Part of a small language model's weights.
Architecture: RMSNorm before each block, no biases in attention or MLP, normalized queries and keys.
Each number is 50 + 15 x the weight over its row's rms, rounded and kept within 0 to 99. Layers, rows and columns count from 0. The size before them is the row's rms in percent of the matrix's.

# layer 3 MLP down (transposed), 704x256, rms 0.157, rows 486-494, columns 0-255
094:59 40 53 71 62 53 27 47 52 34 43 41 67 49 30 51 23 65 52 64 26 58 50 41 52 64 54 53 52 64 35 53 65 53 46 57 39 67 54 63 24 48 31 37 50 36 70 59 41 47 50 61 38 47 61 52 47 23 49 23 50 42 29 59 25 77 64 50 29 45 19 40 38 47 17 55 47 60 78 70 54 60 76 18 72 60 35 38 99 46 57 65 41 33 50 41 60 38 48 59 56 42 63 34 39 60 72 72 52 46 70 03 34 45 60 43 56 34 59 47 31 57 49 17 39 50 51 58 44 38 57 42 52 51 24 41 56 52 25 35 44 47 32 49 28 41 70 56 49 20 47 51 48 34 39 75 45 51 23 19 64 40 58 57 56 70 73 16 35 09 44 62 59 52 46 42 54 47 48 62 33 36 67 40 60 64 63 39 57 31 36 35 34 95 49 56 35 34 47 26 33 52 39 43 63 39 73 30 48 77 66 70 51 86 48 35 51 43 43 43 62 37 48 47 48 74 50 64 40 43 36 57 53 44 55 62 76 52 31 34 52 50 23 69 66 59 44 44 63 59 46 33 59 64 22 45
095:62 41 31 61 79 40 63 48 53 47 72 28 44 32 50 86 38 54 64 58 69 37 94 49 38 53 44 41 65 51 28 32 67 50 28 80 28 54 46 46 52 67 33 31 65 55 50 08 65 19 65 59 42 37 48 43 17 34 68 52 48 46 42 82 23 43 46 33 62 47 29 39 49 50 60 37 51 43 56 37 58 42 58 63 48 61 75 54 70 43 44 39 58 51 51 46 51 40 47 47 55 52 65 60 51 63 53 79 59 66 53 37 34 62 41 73 80 14 53 55 40 55 42 52 52 44 45 65 51 68 44 65 62 78 58 41 50 35 49 54 40 60 38 33 60 47 35 31 77 45 74 50 79 59 71 54 38 37 68 74 37 44 75 55 26 47 42 52 30 35 67 58 46 51 37 35 57 64 10 62 65 52 43 61 46 52 39 54 39 52 61 55 62 47 32 49 53 63 71 42 20 64 47 62 49 47 69 17 69 56 43 63 29 75 21 48 55 54 33 55 76 49 31 60 35 39 34 61 39 11 31 52 32 38 41 40 40 50 46 47 30 38 52 83 63 24 40 58 36 42 64 67 54 78 78 65
099:47 38 29 45 51 33 36 53 54 60 53 37 52 55 50 20 49 59 44 43 44 31 43 32 63 46 51 46 35 23 83 42 48 61 68 49 62 42 57 36 50 79 43 58 54 58 59 39 52 44 30 40 72 16 47 29 60 68 40 71 25 75 54 65 59 54 26 63 54 58 34 37 43 71 18 39 64 59 48 34 27 17 30 54 54 32 43 50 46 21 52 71 56 64 28 47 26 70 66 62 35 48 54 61 60 29 47 40 64 69 55 22 68 50 53 39 53 71 44 76 51 63 55 44 51 78 39 27 46 56 36 35 67 19 68 36 63 39 42 26 11 59 37 31 50 67 65 75 63 55 60 42 60 54 34 63 58 30 67 39 29 51 45 59 75 56 28 59 75 46 20 53 87 29 76 55 36 53 39 45 22 32 53 48 60 39 55 48 35 46 60 35 34 42 66 72 65 51 49 39 43 41 49 35 45 48 45 49 57 65 44 16 71 35 77 68 70 38 40 57 51 59 74 44 54 38 39 38 28 41 73 18 36 44 49 49 62 51 46 48 46 62 43 26 51 59 11 54 52 61 37 54 50 26 77 36
102:42 45 66 57 50 40 44 62 68 67 58 58 40 50 47 51 69 16 47 34 53 36 59 55 48 46 64 58 34 33 57 54 61 75 40 43 20 52 35 46 48 37 70 87 68 49 44 38 43 44 25 39 65 29 34 49 57 50 46 58 49 60 58 54 56 55 48 45 49 80 66 30 42 74 21 52 43 56 78 36 25 45 35 59 34 51 53 51 34 73 58 38 66 30 61 56 50 43 47 35 50 52 28 28 40 64 41 69 54 27 59 69 60 48 43 45 47 85 73 48 78 62 34 37 48 65 47 36 50 65 61 52 28 42 40 58 72 47 27 68 63 47 37 51 64 32 49 48 58 47 24 42 45 57 34 55 61 50 40 43 66 75 70 50 48 47 35 50 59 42 53 32 60 50 22 42 75 33 60 57 43 66 62 35 64 52 26 31 38 99 49 74 43 13 58 54 11 34 86 46 18 22 75 64 77 48 30 63 42 29 66 33 42 23 68 61 39 15 43 65 72 66 42 46 84 52 36 43 23 57 56 26 64 40 49 56 55 55 50 46 41 41 41 56 48 56 39 64 47 51 47 59 71 78 49 30
100:55 46 56 41 31 37 50 62 55 50 23 44 59 45 60 60 67 69 34 32 45 45 65 82 34 26 41 42 43 61 39 35 17 30 54 52 62 41 19 74 48 62 46 74 45 57 64 55 67 92 56 70 54 66 34 52 93 31 49 41 39 46 52 57 56 52 43 52 81 74 44 29 60 45 52 60 62 44 28 59 33 33 51 52 32 37 75 39 22 35 23 58 60 29 66 36 63 50 60 26 37 33 31 40 68 67 40 51 56 50 25 50 13 55 61 54 72 45 29 65 43 33 26 51 49 52 51 60 19 56 72 33 89 42 33 53 46 79 60 36 45 47 29 69 45 37 68 51 34 69 59 65 46 29 50 39 35 69 61 44 70 44 54 49 33 57 47 59 50 40 75 58 46 55 35 45 50 59 44 61 52 20 66 57 69 46 59 57 52 79 29 36 56 55 57 61 51 57 57 41 64 48 63 38 51 61 93 57 82 55 45 30 68 40 54 19 67 49 52 39 24 37 50 62 36 50 46 69 58 39 27 71 45 51 18 40 51 34 31 26 42 43 57 55 58 20 62 62 61 33 42 49 54 61 49 56
096:76 61 39 48 50 50 45 37 59 80 67 33 59 48 30 26 43 32 75 76 54 41 47 66 43 43 51 40 67 59 61 86 44 67 67 42 63 33 35 47 57 46 55 63 39 70 31 38 53 54 41 54 71 51 45 34 40 49 31 78 72 60 38 51 55 59 46 35 42 57 52 48 60 46 47 57 34 44 49 65 57 39 29 53 37 34 68 35 24 65 82 45 35 57 49 62 15 56 27 42 28 69 48 41 75 25 40 63 61 59 50 53 33 41 30 58 49 64 73 25 52 45 59 39 39 45 74 33 54 63 49 64 59 55 52 52 58 52 67 51 29 23 48 30 56 74 72 31 65 78 48 66 71 25 58 52 58 46 49 35 34 37 65 39 56 46 51 51 83 18 39 64 34 86 43 81 70 54 54 35 46 33 36 43 63 48 56 51 60 46 18 47 50 65 30 57 48 50 65 56 67 66 68 33 18 64 39 46 55 67 29 61 28 46 44 92 45 41 42 76 61 39 30 64 60 59 36 62 73 35 28 22 57 51 75 48 54 51 39 39 83 50 73 53 39 67 27 28 37 43 58 49 75 62 37 34
099:42 25 61 46 73 60 44 29 59 55 61 40 63 47 31 43 73 53 34 45 38 54 36 32 53 61 52 56 34 57 21 44 63 33 73 57 43 36 11 40 64 66 78 87 38 09 63 68 52 18 56 56 56 58 59 28 33 40 51 43 73 88 74 72 35 37 63 24 56 32 38 50 27 34 33 56 50 10 47 39 61 42 49 71 56 79 44 54 44 42 30 25 51 58 56 54 73 43 49 70 40 48 37 50 31 65 37 40 77 53 39 39 75 43 64 55 52 63 67 28 41 56 67 66 80 70 36 51 58 47 54 53 46 25 42 36 79 34 57 40 69 32 31 53 30 56 36 54 52 42 70 52 44 48 37 59 64 47 35 56 51 40 43 51 59 65 80 45 62 48 38 28 45 36 30 31 19 46 70 32 71 54 62 31 53 47 45 40 53 55 59 66 61 52 55 41 35 66 53 48 38 49 58 65 65 41 59 51 55 52 50 55 53 33 57 20 42 50 65 90 77 50 50 77 47 20 54 51 52 34 29 65 48 72 50 24 30 33 75 39 59 50 50 61 64 49 50 50 45 75 38 36 50 29 56 30
098:69 66 64 83 49 43 69 56 55 47 52 48 68 51 46 54 22 47 34 58 75 19 58 41 61 70 86 32 43 62 72 64 67 45 24 59 43 66 24 66 36 46 52 54 49 72 36 48 64 65 57 41 44 53 08 47 74 76 45 85 61 45 55 45 74 53 16 56 51 36 64 65 70 59 74 50 31 49 60 65 44 61 68 37 38 78 30 60 91 64 51 69 43 44 81 67 19 51 60 51 29 41 50 42 62 64 61 60 48 73 65 48 25 33 50 46 40 30 44 36 47 72 48 52 44 43 46 39 38 31 63 59 52 56 36 58 48 42 43 41 55 41 48 55 67 42 50 32 60 58 74 63 63 40 62 52 24 56 52 35 44 56 56 30 48 44 57 62 31 68 17 61 48 53 71 46 64 76 69 43 44 65 87 52 71 44 58 22 25 59 52 67 57 49 76 63 52 66 66 53 22 56 29 31 50 68 29 66 74 55 40 28 67 51 34 59 37 68 47 59 68 53 46 58 39 20 61 49 49 23 47 65 79 38 48 44 53 59 30 40 57 47 62 31 36 45 42 42 56 69 45 66 64 47 39 68
100:48 59 63 36 45 33 38 40 46 10 20 21 48 29 69 36 35 41 76 45 42 43 59 50 53 39 62 47 42 49 30 55 73 61 39 34 51 52 54 51 37 41 60 40 18 30 57 35 50 49 58 32 55 58 27 50 59 71 30 52 69 61 56 64 39 43 31 48 22 34 72 45 24 73 51 33 40 49 66 48 55 34 53 72 37 54 37 58 34 65 46 68 81 70 51 45 60 35 34 46 73 51 62 34 79 30 52 29 67 50 62 51 41 51 25 52 28 17 43 53 54 57 47 39 54 47 72 73 17 56 24 63 35 38 79 49 71 46 65 42 33 52 34 22 57 64 71 52 58 18 42 44 64 56 40 67 33 45 37 60 66 45 68 73 48 54 44 63 46 39 34 79 28 19 49 45 41 42 42 46 14 76 68 54 71 52 47 51 61 32 64 55 42 62 57 55 38 60 31 66 38 61 70 32 40 34 27 65 50 62 46 37 57 45 45 30 20 45 41 49 32 37 62 68 61 64 57 41 49 07 38 63 67 41 78 35 53 40 26 43 63 42 48 45 70 40 41 69 39 36 51 51 65 36 72 33
# layer 3 MLP gate, 704x256, rms 0.166, rows 487-495, columns 0-255
100:60 56 47 51 47 42 68 35 34 41 53 37 39 52 38 42 76 35 21 77 47 46 41 33 45 40 54 50 21 36 37 40 27 48 62 46 53 52 31 38 57 74 40 51 29 65 62 38 40 51 73 62 38 66 67 50 53 44 73 31 22 38 40 34 51 75 60 49 35 33 25 45 48 42 38 26 72 45 37 61 55 44 28 42 42 71 94 49 29 23 53 39 78 48 31 59 58 46 52 58 67 66 46 60 65 55 49 60 48 38 51 41 28 52 42 57 65 72 37 41 61 47 63 30 54 43 78 40 53 77 81 58 80 69 58 53 63 60 82 27 46 53 59 46 25 41 43 24 67 26 82 27 73 80 45 37 45 26 81 69 44 15 58 57 37 56 58 73 59 61 56 40 48 63 31 72 65 49 75 51 80 63 52 48 65 46 67 29 22 39 71 49 56 43 49 32 58 46 57 35 63 45 31 50 46 81 57 54 72 62 60 77 61 42 27 48 70 34 52 55 54 49 62 37 67 36 41 51 60 53 70 49 50 58 48 48 44 44 63 41 65 52 68 58 60 47 91 73 46 53 46 38 23 39 62 37
099:24 44 67 43 60 62 36 71 55 31 81 25 48 28 51 35 40 49 52 51 50 66 53 33 32 71 40 75 58 22 47 66 59 34 62 47 59 48 34 59 56 38 52 63 34 47 35 55 28 49 36 51 49 37 26 09 55 66 44 42 56 57 61 35 42 54 37 56 38 40 44 46 42 52 70 49 72 31 50 34 71 58 50 55 30 47 75 46 81 32 27 43 60 32 54 74 32 11 54 58 39 56 61 55 44 37 53 42 44 37 48 59 49 34 69 69 62 83 57 53 57 40 52 51 50 65 61 35 75 29 54 61 71 42 57 81 45 44 15 53 37 45 64 73 77 56 36 55 33 74 47 25 42 35 53 75 67 67 18 70 25 55 57 74 59 48 30 39 34 71 60 34 40 59 62 54 60 58 31 40 36 36 66 45 45 65 46 51 62 43 30 59 69 32 47 54 15 23 41 83 56 55 41 64 34 46 53 28 54 62 58 58 59 51 51 53 59 35 44 42 67 44 25 53 66 31 47 59 44 15 68 62 65 61 45 47 59 26 28 28 52 58 31 31 83 62 40 66 39 75 54 62 81 36 46 47
095:63 22 67 59 57 67 58 49 73 49 38 49 30 68 72 52 55 43 45 53 49 40 81 17 59 54 51 40 47 37 66 24 56 32 63 29 71 66 53 62 46 50 44 56 28 50 52 57 33 49 34 43 60 32 50 68 44 36 55 79 91 44 49 71 49 53 31 44 70 40 67 50 08 37 44 46 44 57 85 33 27 12 45 41 43 42 60 49 26 50 50 46 56 53 64 59 46 60 71 67 39 55 68 61 26 44 42 55 24 48 38 74 58 55 45 65 49 53 53 47 37 48 34 58 83 87 47 46 58 52 66 43 31 57 46 10 74 53 20 46 62 65 41 64 41 70 46 44 47 54 53 48 40 36 57 57 44 54 38 48 49 72 71 45 59 64 40 39 69 46 53 49 33 61 69 42 53 52 79 50 68 31 36 27 60 40 56 73 35 25 31 58 60 58 44 54 58 22 84 56 47 46 49 69 05 69 46 33 43 24 22 44 43 70 47 37 28 33 62 43 34 71 66 22 44 56 56 27 61 29 55 57 52 47 55 21 72 42 35 30 35 46 55 45 28 51 47 56 48 37 75 63 55 50 51 32
094:65 60 54 52 68 61 62 30 38 58 55 58 51 53 40 69 24 42 36 63 70 42 59 54 39 44 67 59 56 30 43 33 43 54 53 60 53 60 26 51 40 63 36 47 78 46 64 58 48 74 41 51 20 59 45 80 64 65 39 30 52 43 53 55 51 35 69 32 19 56 39 78 38 42 36 49 44 63 59 63 08 48 63 53 80 23 92 39 55 57 53 76 71 50 72 53 68 48 68 62 48 43 58 36 74 36 24 22 42 49 37 59 33 57 71 47 43 76 66 24 53 50 43 53 22 75 56 52 71 55 65 59 35 58 63 51 54 55 40 52 65 62 46 29 54 63 57 60 46 60 36 77 61 58 40 28 52 60 18 74 62 50 37 50 47 55 40 39 66 58 64 29 44 71 21 60 50 66 40 68 78 54 52 55 55 33 31 47 69 51 45 77 47 52 52 42 34 77 49 24 51 54 25 29 52 52 50 48 16 42 23 62 41 45 74 58 57 71 45 63 67 72 37 57 53 60 50 44 43 50 77 91 43 57 71 71 50 74 40 38 71 57 69 43 76 55 39 52 73 50 51 45 63 82 53 68
093:51 39 45 39 56 49 71 24 56 63 40 80 79 62 23 71 68 50 58 49 42 40 49 22 67 68 66 47 26 57 37 38 29 32 28 30 40 30 46 24 21 29 40 37 61 76 56 50 47 31 44 43 40 59 67 33 65 52 47 43 29 64 33 57 56 30 42 63 80 44 47 32 41 41 53 52 48 29 56 62 58 55 30 20 34 43 25 48 44 54 47 66 34 48 43 53 49 30 53 58 46 73 49 43 57 41 57 19 53 37 50 39 75 43 46 49 29 15 42 53 68 59 47 46 30 54 68 42 19 73 40 30 43 50 58 64 44 74 46 69 73 46 46 86 48 57 51 28 55 41 39 41 67 54 73 46 68 48 65 43 69 14 54 24 83 37 53 45 40 50 58 49 35 64 33 55 62 45 46 49 47 71 28 59 52 70 54 71 41 53 50 40 59 46 85 79 33 59 65 50 52 59 40 41 36 28 66 68 34 30 35 42 51 63 37 33 54 52 59 69 39 64 42 11 42 54 41 41 34 70 66 43 22 22 62 56 43 68 73 42 76 51 55 51 46 44 24 67 75 43 35 32 40 48 51 25
109:76 56 91 63 60 56 33 50 61 50 69 66 66 58 27 38 48 44 64 08 35 61 61 31 54 39 53 53 64 59 34 83 20 44 58 24 44 47 27 48 48 55 44 61 50 57 83 38 43 47 29 33 31 42 66 45 50 34 72 56 74 37 51 26 27 47 15 54 83 35 76 54 40 56 66 42 52 47 37 49 55 53 66 59 45 38 30 64 59 46 68 73 64 45 42 70 29 46 45 80 61 62 53 66 68 59 69 41 46 30 44 40 14 25 46 39 40 39 29 19 64 50 70 34 51 47 53 40 53 51 44 25 79 40 55 60 56 74 61 38 51 54 42 68 22 57 59 37 67 57 34 38 44 62 49 08 66 67 62 62 41 62 54 44 44 47 40 54 52 72 46 48 69 54 42 43 34 41 73 53 39 21 46 54 32 58 51 59 55 30 55 49 50 63 36 33 32 27 56 65 34 79 63 60 58 64 34 63 75 36 05 32 51 39 49 32 65 45 46 49 61 60 55 60 59 49 46 61 23 32 69 50 36 63 40 37 51 31 35 29 67 75 73 51 40 46 34 56 52 52 54 32 49 35 56 54
099:46 35 64 70 25 70 45 61 61 53 19 59 28 53 59 36 53 25 57 41 27 35 32 50 47 46 49 52 51 13 58 54 57 50 51 40 56 42 30 66 48 62 36 81 81 26 44 51 59 39 38 63 19 35 57 30 34 36 66 57 74 54 41 56 44 41 20 54 47 45 42 53 50 49 49 44 69 17 26 47 52 38 62 40 28 45 22 58 60 64 63 48 45 11 49 43 53 40 64 98 39 69 15 58 65 57 44 79 22 47 33 46 46 51 50 66 52 89 67 39 56 45 47 51 39 65 35 74 32 47 37 53 71 57 15 38 60 74 32 59 40 47 76 42 51 51 45 54 59 53 65 45 33 40 70 52 39 49 38 62 50 48 58 45 70 60 53 34 49 65 33 73 45 35 57 59 62 47 58 69 80 50 58 47 43 50 36 66 56 54 71 60 54 61 48 22 67 56 30 59 44 51 55 48 52 63 37 46 45 62 27 41 37 36 68 55 58 59 14 37 45 48 47 61 65 47 71 55 84 68 71 62 76 65 46 51 77 51 08 50 57 57 54 74 49 74 29 58 48 68 33 48 54 65 39 77
099:47 49 71 51 46 30 67 62 63 45 36 43 44 63 70 42 46 63 45 57 21 55 29 53 67 64 22 41 65 55 55 50 34 63 29 66 35 53 48 46 61 52 28 55 88 48 64 64 54 20 51 38 25 13 63 34 64 68 48 42 43 50 63 47 46 53 36 40 19 28 61 35 48 46 26 59 55 32 51 42 23 45 57 38 57 57 45 42 42 44 82 56 38 51 52 63 52 45 38 78 70 56 66 50 48 45 57 76 53 61 56 58 51 61 49 39 66 81 51 42 25 33 19 48 53 60 74 54 59 69 49 60 22 67 49 26 71 58 45 41 73 65 35 73 38 42 61 37 30 44 35 46 42 34 36 43 93 38 52 73 46 73 73 57 46 39 26 29 59 76 52 58 74 62 59 78 38 30 55 60 35 49 29 55 40 48 28 52 58 44 62 54 48 51 48 51 52 41 42 22 52 56 45 37 83 40 48 44 69 82 77 43 56 45 56 50 69 30 33 44 67 52 42 34 47 78 51 29 50 56 52 26 62 39 81 42 45 59 48 39 55 42 54 65 36 71 87 09 55 47 47 33 45 57 78 79
097:30 35 19 80 29 69 22 53 49 48 66 19 42 41 24 52 51 30 46 58 46 52 77 51 45 31 62 65 52 42 56 13 50 62 29 46 51 59 58 27 49 50 55 42 67 37 49 65 45 61 43 59 61 51 71 31 29 61 33 37 60 73 49 61 48 80 53 84 59 51 49 59 34 58 56 29 54 33 28 48 61 53 50 20 79 47 40 59 45 18 46 53 85 58 35 49 57 69 44 61 36 47 30 56 96 49 77 51 72 45 60 65 39 67 70 56 52 60 20 46 50 59 14 53 43 45 90 45 52 53 46 35 31 50 67 42 24 58 61 34 46 47 47 65 34 51 46 57 65 30 41 41 54 27 50 66 58 34 53 28 38 27 62 59 46 43 68 63 51 43 54 63 63 67 61 49 53 69 64 89 73 61 70 53 85 61 71 30 55 40 45 46 50 46 32 45 49 55 32 39 61 51 39 52 72 36 64 45 30 75 44 44 57 63 59 44 91 49 59 44 70 29 44 49 52 40 62 75 59 42 67 45 29 43 33 30 39 24 51 54 47 54 40 55 45 59 43 57 36 49 15 45 35 76 53 56
# layer 3 MLP up, 704x256, rms 0.169, rows 487-495, columns 0-255
099:55 52 50 63 59 71 61 45 70 69 50 35 47 69 71 47 48 58 53 81 47 55 60 52 22 28 42 05 36 16 43 35 41 40 50 71 42 40 75 68 30 59 60 28 49 42 58 47 42 52 48 73 52 47 46 53 53 20 66 25 38 85 74 52 55 51 37 68 58 56 50 39 48 48 45 48 53 29 65 41 55 51 47 52 53 39 65 53 37 52 53 38 54 62 56 58 54 55 69 26 44 99 16 64 66 64 55 44 43 53 19 36 62 31 63 63 78 48 40 40 53 54 50 72 56 39 59 43 37 66 62 48 43 65 56 58 67 10 78 63 69 46 30 82 31 52 63 52 57 49 45 44 77 49 44 43 26 54 62 63 31 38 67 43 31 45 26 61 88 22 56 55 63 47 50 49 33 57 56 59 71 60 39 51 71 21 49 43 46 77 71 54 71 39 60 55 45 41 75 62 45 42 29 53 49 58 45 54 42 74 65 81 47 45 32 25 94 53 27 62 35 45 42 56 27 47 62 50 51 41 76 75 18 41 47 45 37 69 58 51 51 50 52 43 58 58 55 42 29 65 45 59 53 80 52 46
104:53 50 77 32 46 56 42 23 43 45 40 43 74 54 61 44 46 42 51 65 48 52 86 52 55 21 65 35 41 41 91 49 65 34 72 35 56 44 47 67 36 46 56 47 24 53 64 62 39 58 38 73 43 77 16 51 44 60 58 46 49 32 50 29 83 55 53 65 68 43 43 60 18 53 62 44 62 52 43 56 33 55 33 81 46 36 54 49 56 39 61 48 48 45 63 36 39 38 19 74 78 28 48 40 44 45 73 67 46 43 46 62 71 39 68 66 52 81 51 25 59 30 23 16 35 55 41 75 51 45 38 64 58 74 55 60 63 52 43 58 53 58 36 53 47 58 59 46 50 70 37 67 58 82 81 67 64 68 30 55 47 49 43 77 33 34 46 42 36 32 68 49 34 21 53 32 46 50 50 31 49 40 52 57 44 36 34 60 75 60 49 55 47 55 27 47 61 05 36 47 40 57 58 33 52 76 34 40 62 27 52 25 51 44 55 48 85 67 53 64 82 26 53 64 63 51 76 46 72 73 53 61 47 34 36 58 64 58 64 32 26 74 39 58 68 67 67 25 51 37 54 46 34 55 46 47
097:54 85 63 33 76 47 49 62 50 41 56 51 63 47 51 57 39 24 69 63 24 30 66 42 70 38 33 38 72 70 61 18 57 41 64 38 46 45 68 14 59 56 69 65 50 53 46 51 37 49 37 26 60 55 57 50 47 45 76 55 65 51 71 40 70 79 47 66 57 38 48 40 63 68 59 51 48 65 39 73 68 41 54 65 50 49 48 52 44 56 23 58 44 57 40 58 33 63 46 56 50 39 62 03 68 45 58 43 67 72 19 72 67 71 52 37 25 40 48 55 74 49 69 46 56 67 58 56 24 39 58 52 57 43 54 55 72 63 51 40 51 27 38 72 25 24 72 51 57 49 35 61 65 36 17 58 50 46 67 49 25 65 18 64 67 73 46 84 47 52 41 24 46 45 66 85 41 60 68 68 66 60 52 59 50 48 21 32 53 60 57 64 43 49 72 62 43 41 34 37 77 39 59 01 66 58 36 20 66 32 51 61 73 42 22 57 42 57 56 57 73 50 30 53 39 67 69 43 46 51 42 49 49 46 63 49 65 62 68 45 34 76 44 33 49 72 55 68 47 52 55 60 29 46 57 54
089:43 45 23 42 59 38 41 52 55 26 46 48 56 57 49 76 55 54 48 45 64 66 54 17 55 38 56 71 35 49 77 59 93 79 34 44 21 48 37 54 57 33 59 59 74 49 66 58 68 46 61 80 59 58 69 67 68 67 66 38 74 38 32 61 44 49 41 57 34 50 36 55 31 90 66 70 34 50 31 54 39 49 64 58 61 33 69 36 83 67 47 38 41 50 55 68 12 48 82 49 57 63 48 37 45 53 51 32 67 57 74 48 56 29 53 50 55 33 23 47 57 27 61 44 54 55 23 49 67 29 34 56 66 70 58 19 40 39 35 73 63 60 37 46 26 26 33 68 36 78 60 66 66 35 33 56 56 50 28 46 43 57 48 42 45 67 51 50 32 34 61 32 68 84 32 62 43 40 41 42 56 45 50 67 53 24 60 43 40 45 49 47 29 51 51 51 25 47 54 70 47 67 50 72 53 75 59 26 31 22 39 70 54 42 63 54 82 44 19 29 64 47 31 38 41 52 57 47 41 54 35 54 53 67 80 71 46 53 66 52 61 61 38 37 64 47 41 40 73 69 61 36 42 62 42 70
100:61 54 61 46 49 68 36 36 43 20 44 59 22 40 70 30 43 48 62 47 52 51 45 42 31 56 47 71 56 58 35 54 42 47 49 61 47 56 58 58 61 82 64 46 71 28 27 43 22 50 47 46 49 43 41 77 47 42 56 48 76 50 39 79 45 28 49 56 62 26 48 58 65 56 76 21 50 58 54 45 59 44 62 28 74 50 34 60 62 59 49 59 60 35 38 23 61 79 53 33 61 30 53 63 60 62 48 89 47 49 54 61 53 68 38 60 35 68 47 82 30 47 52 61 59 59 32 30 59 38 41 38 54 66 76 42 34 77 50 34 49 70 54 39 57 15 38 69 32 16 23 62 35 62 50 38 53 51 66 45 39 75 33 28 39 54 51 56 45 82 82 25 63 56 91 50 47 59 50 68 55 44 42 38 42 46 30 61 58 29 43 43 63 61 40 48 50 39 67 61 29 45 52 68 58 45 50 37 57 40 77 58 61 48 53 50 37 74 48 42 29 54 44 75 46 25 79 36 22 52 43 21 12 60 26 47 26 62 34 50 17 47 74 57 51 43 44 75 55 43 33 27 50 27 61 66
106:51 46 75 49 59 66 37 45 46 52 40 30 49 30 43 41 48 47 63 34 58 69 24 48 28 58 63 42 56 63 52 52 65 52 72 31 50 34 24 53 48 64 49 56 27 51 79 39 39 37 37 62 50 39 60 34 41 68 46 13 41 34 36 71 58 72 35 51 57 78 43 52 45 22 60 34 50 28 49 37 70 45 29 44 54 60 52 62 47 69 45 53 72 34 59 53 47 51 46 74 48 59 24 49 81 66 40 30 46 39 43 08 19 40 66 55 53 36 45 56 44 37 47 43 61 58 33 39 55 51 41 49 54 55 28 41 54 65 52 57 59 23 67 50 73 37 26 15 59 41 34 12 42 69 72 18 56 62 51 56 36 52 31 63 48 31 36 54 54 75 45 55 33 62 44 44 19 39 65 66 82 48 59 35 52 30 42 52 38 40 51 71 54 78 24 33 42 38 57 83 52 54 36 41 33 59 96 49 45 52 08 50 54 48 50 81 61 40 63 52 19 62 48 45 68 63 12 50 36 45 34 52 66 51 68 50 35 68 52 38 70 44 45 53 46 48 40 34 67 72 41 55 29 30 56 44
097:54 49 62 47 72 41 41 57 62 53 79 59 58 51 44 47 69 71 54 55 19 57 48 58 49 54 56 75 50 21 20 26 44 12 43 41 52 47 61 40 33 42 54 52 38 37 59 62 42 69 54 55 39 34 63 69 46 59 47 44 48 81 55 44 49 67 45 66 60 33 91 31 68 32 60 28 48 32 43 53 35 32 57 38 36 42 35 63 48 65 73 51 33 48 33 39 51 82 38 35 41 40 38 49 41 44 30 55 52 20 53 61 67 50 50 46 35 59 49 40 20 13 43 70 53 55 65 39 44 47 42 21 40 53 34 55 48 20 54 40 62 49 20 67 57 64 29 85 39 37 73 69 37 58 48 53 53 32 52 59 48 58 58 33 44 33 55 52 63 36 63 52 16 34 49 70 60 47 47 95 48 48 76 60 79 53 50 77 53 25 62 58 42 38 69 78 32 51 42 20 46 41 58 42 67 43 59 36 44 32 48 44 43 76 73 62 31 43 62 55 55 62 46 32 65 40 30 47 60 45 36 45 69 59 95 62 59 24 46 91 57 67 60 46 40 46 35 59 28 54 73 40 59 48 35 60
099:42 36 79 62 17 37 47 63 67 49 22 65 32 64 61 28 19 48 51 46 38 50 14 43 62 54 37 69 28 50 46 60 51 59 33 64 49 71 60 50 41 46 37 47 88 57 38 56 59 46 69 44 35 56 69 43 60 48 74 32 56 40 62 55 69 53 57 42 61 16 65 32 55 42 62 55 42 48 52 91 62 32 73 61 72 62 53 50 43 45 73 48 44 53 68 39 47 47 39 39 41 57 47 67 65 48 36 50 71 41 39 66 51 50 31 43 53 50 51 49 33 59 57 52 42 45 61 69 43 74 45 51 57 40 46 47 72 54 39 40 71 52 75 48 51 50 79 21 45 71 69 64 35 28 21 26 65 20 39 60 57 48 62 64 37 56 54 35 79 65 57 80 60 46 60 75 34 40 40 37 46 64 59 73 26 36 58 38 48 53 73 46 60 40 44 24 57 32 67 15 86 34 63 33 45 56 58 51 39 62 60 37 99 46 49 64 53 76 41 24 52 52 65 57 60 60 65 51 60 54 75 39 60 38 57 76 62 72 64 47 53 41 75 73 61 33 67 21 58 38 45 55 45 47 67 75
100:55 35 73 46 60 26 61 36 51 52 61 64 28 55 74 38 43 44 58 48 62 31 67 47 50 64 31 52 79 65 42 60 56 36 61 58 63 41 53 44 68 49 49 77 31 18 29 50 43 79 35 36 60 48 23 50 49 46 74 50 47 57 74 39 20 27 31 74 46 33 19 27 49 44 41 56 44 74 55 48 41 72 38 48 43 51 47 46 22 62 77 40 65 35 47 54 36 60 74 42 30 21 28 36 13 25 49 48 63 59 60 42 51 51 79 59 61 50 91 60 46 47 50 71 37 54 43 61 53 48 59 26 71 66 35 26 40 49 37 49 68 55 54 33 30 65 86 61 73 32 41 71 19 69 38 59 39 65 26 44 44 79 48 47 48 32 56 35 34 43 52 43 64 38 49 60 50 93 47 73 78 24 30 59 37 35 53 49 58 42 57 49 61 45 65 50 38 28 37 60 52 44 49 39 48 28 52 27 56 36 58 27 54 57 49 49 34 22 62 41 56 60 47 59 65 60 42 41 52 61 41 48 29 58 73 38 60 32 35 43 38 33 47 75 67 50 61 66 29 35 69 74 49 49 42 53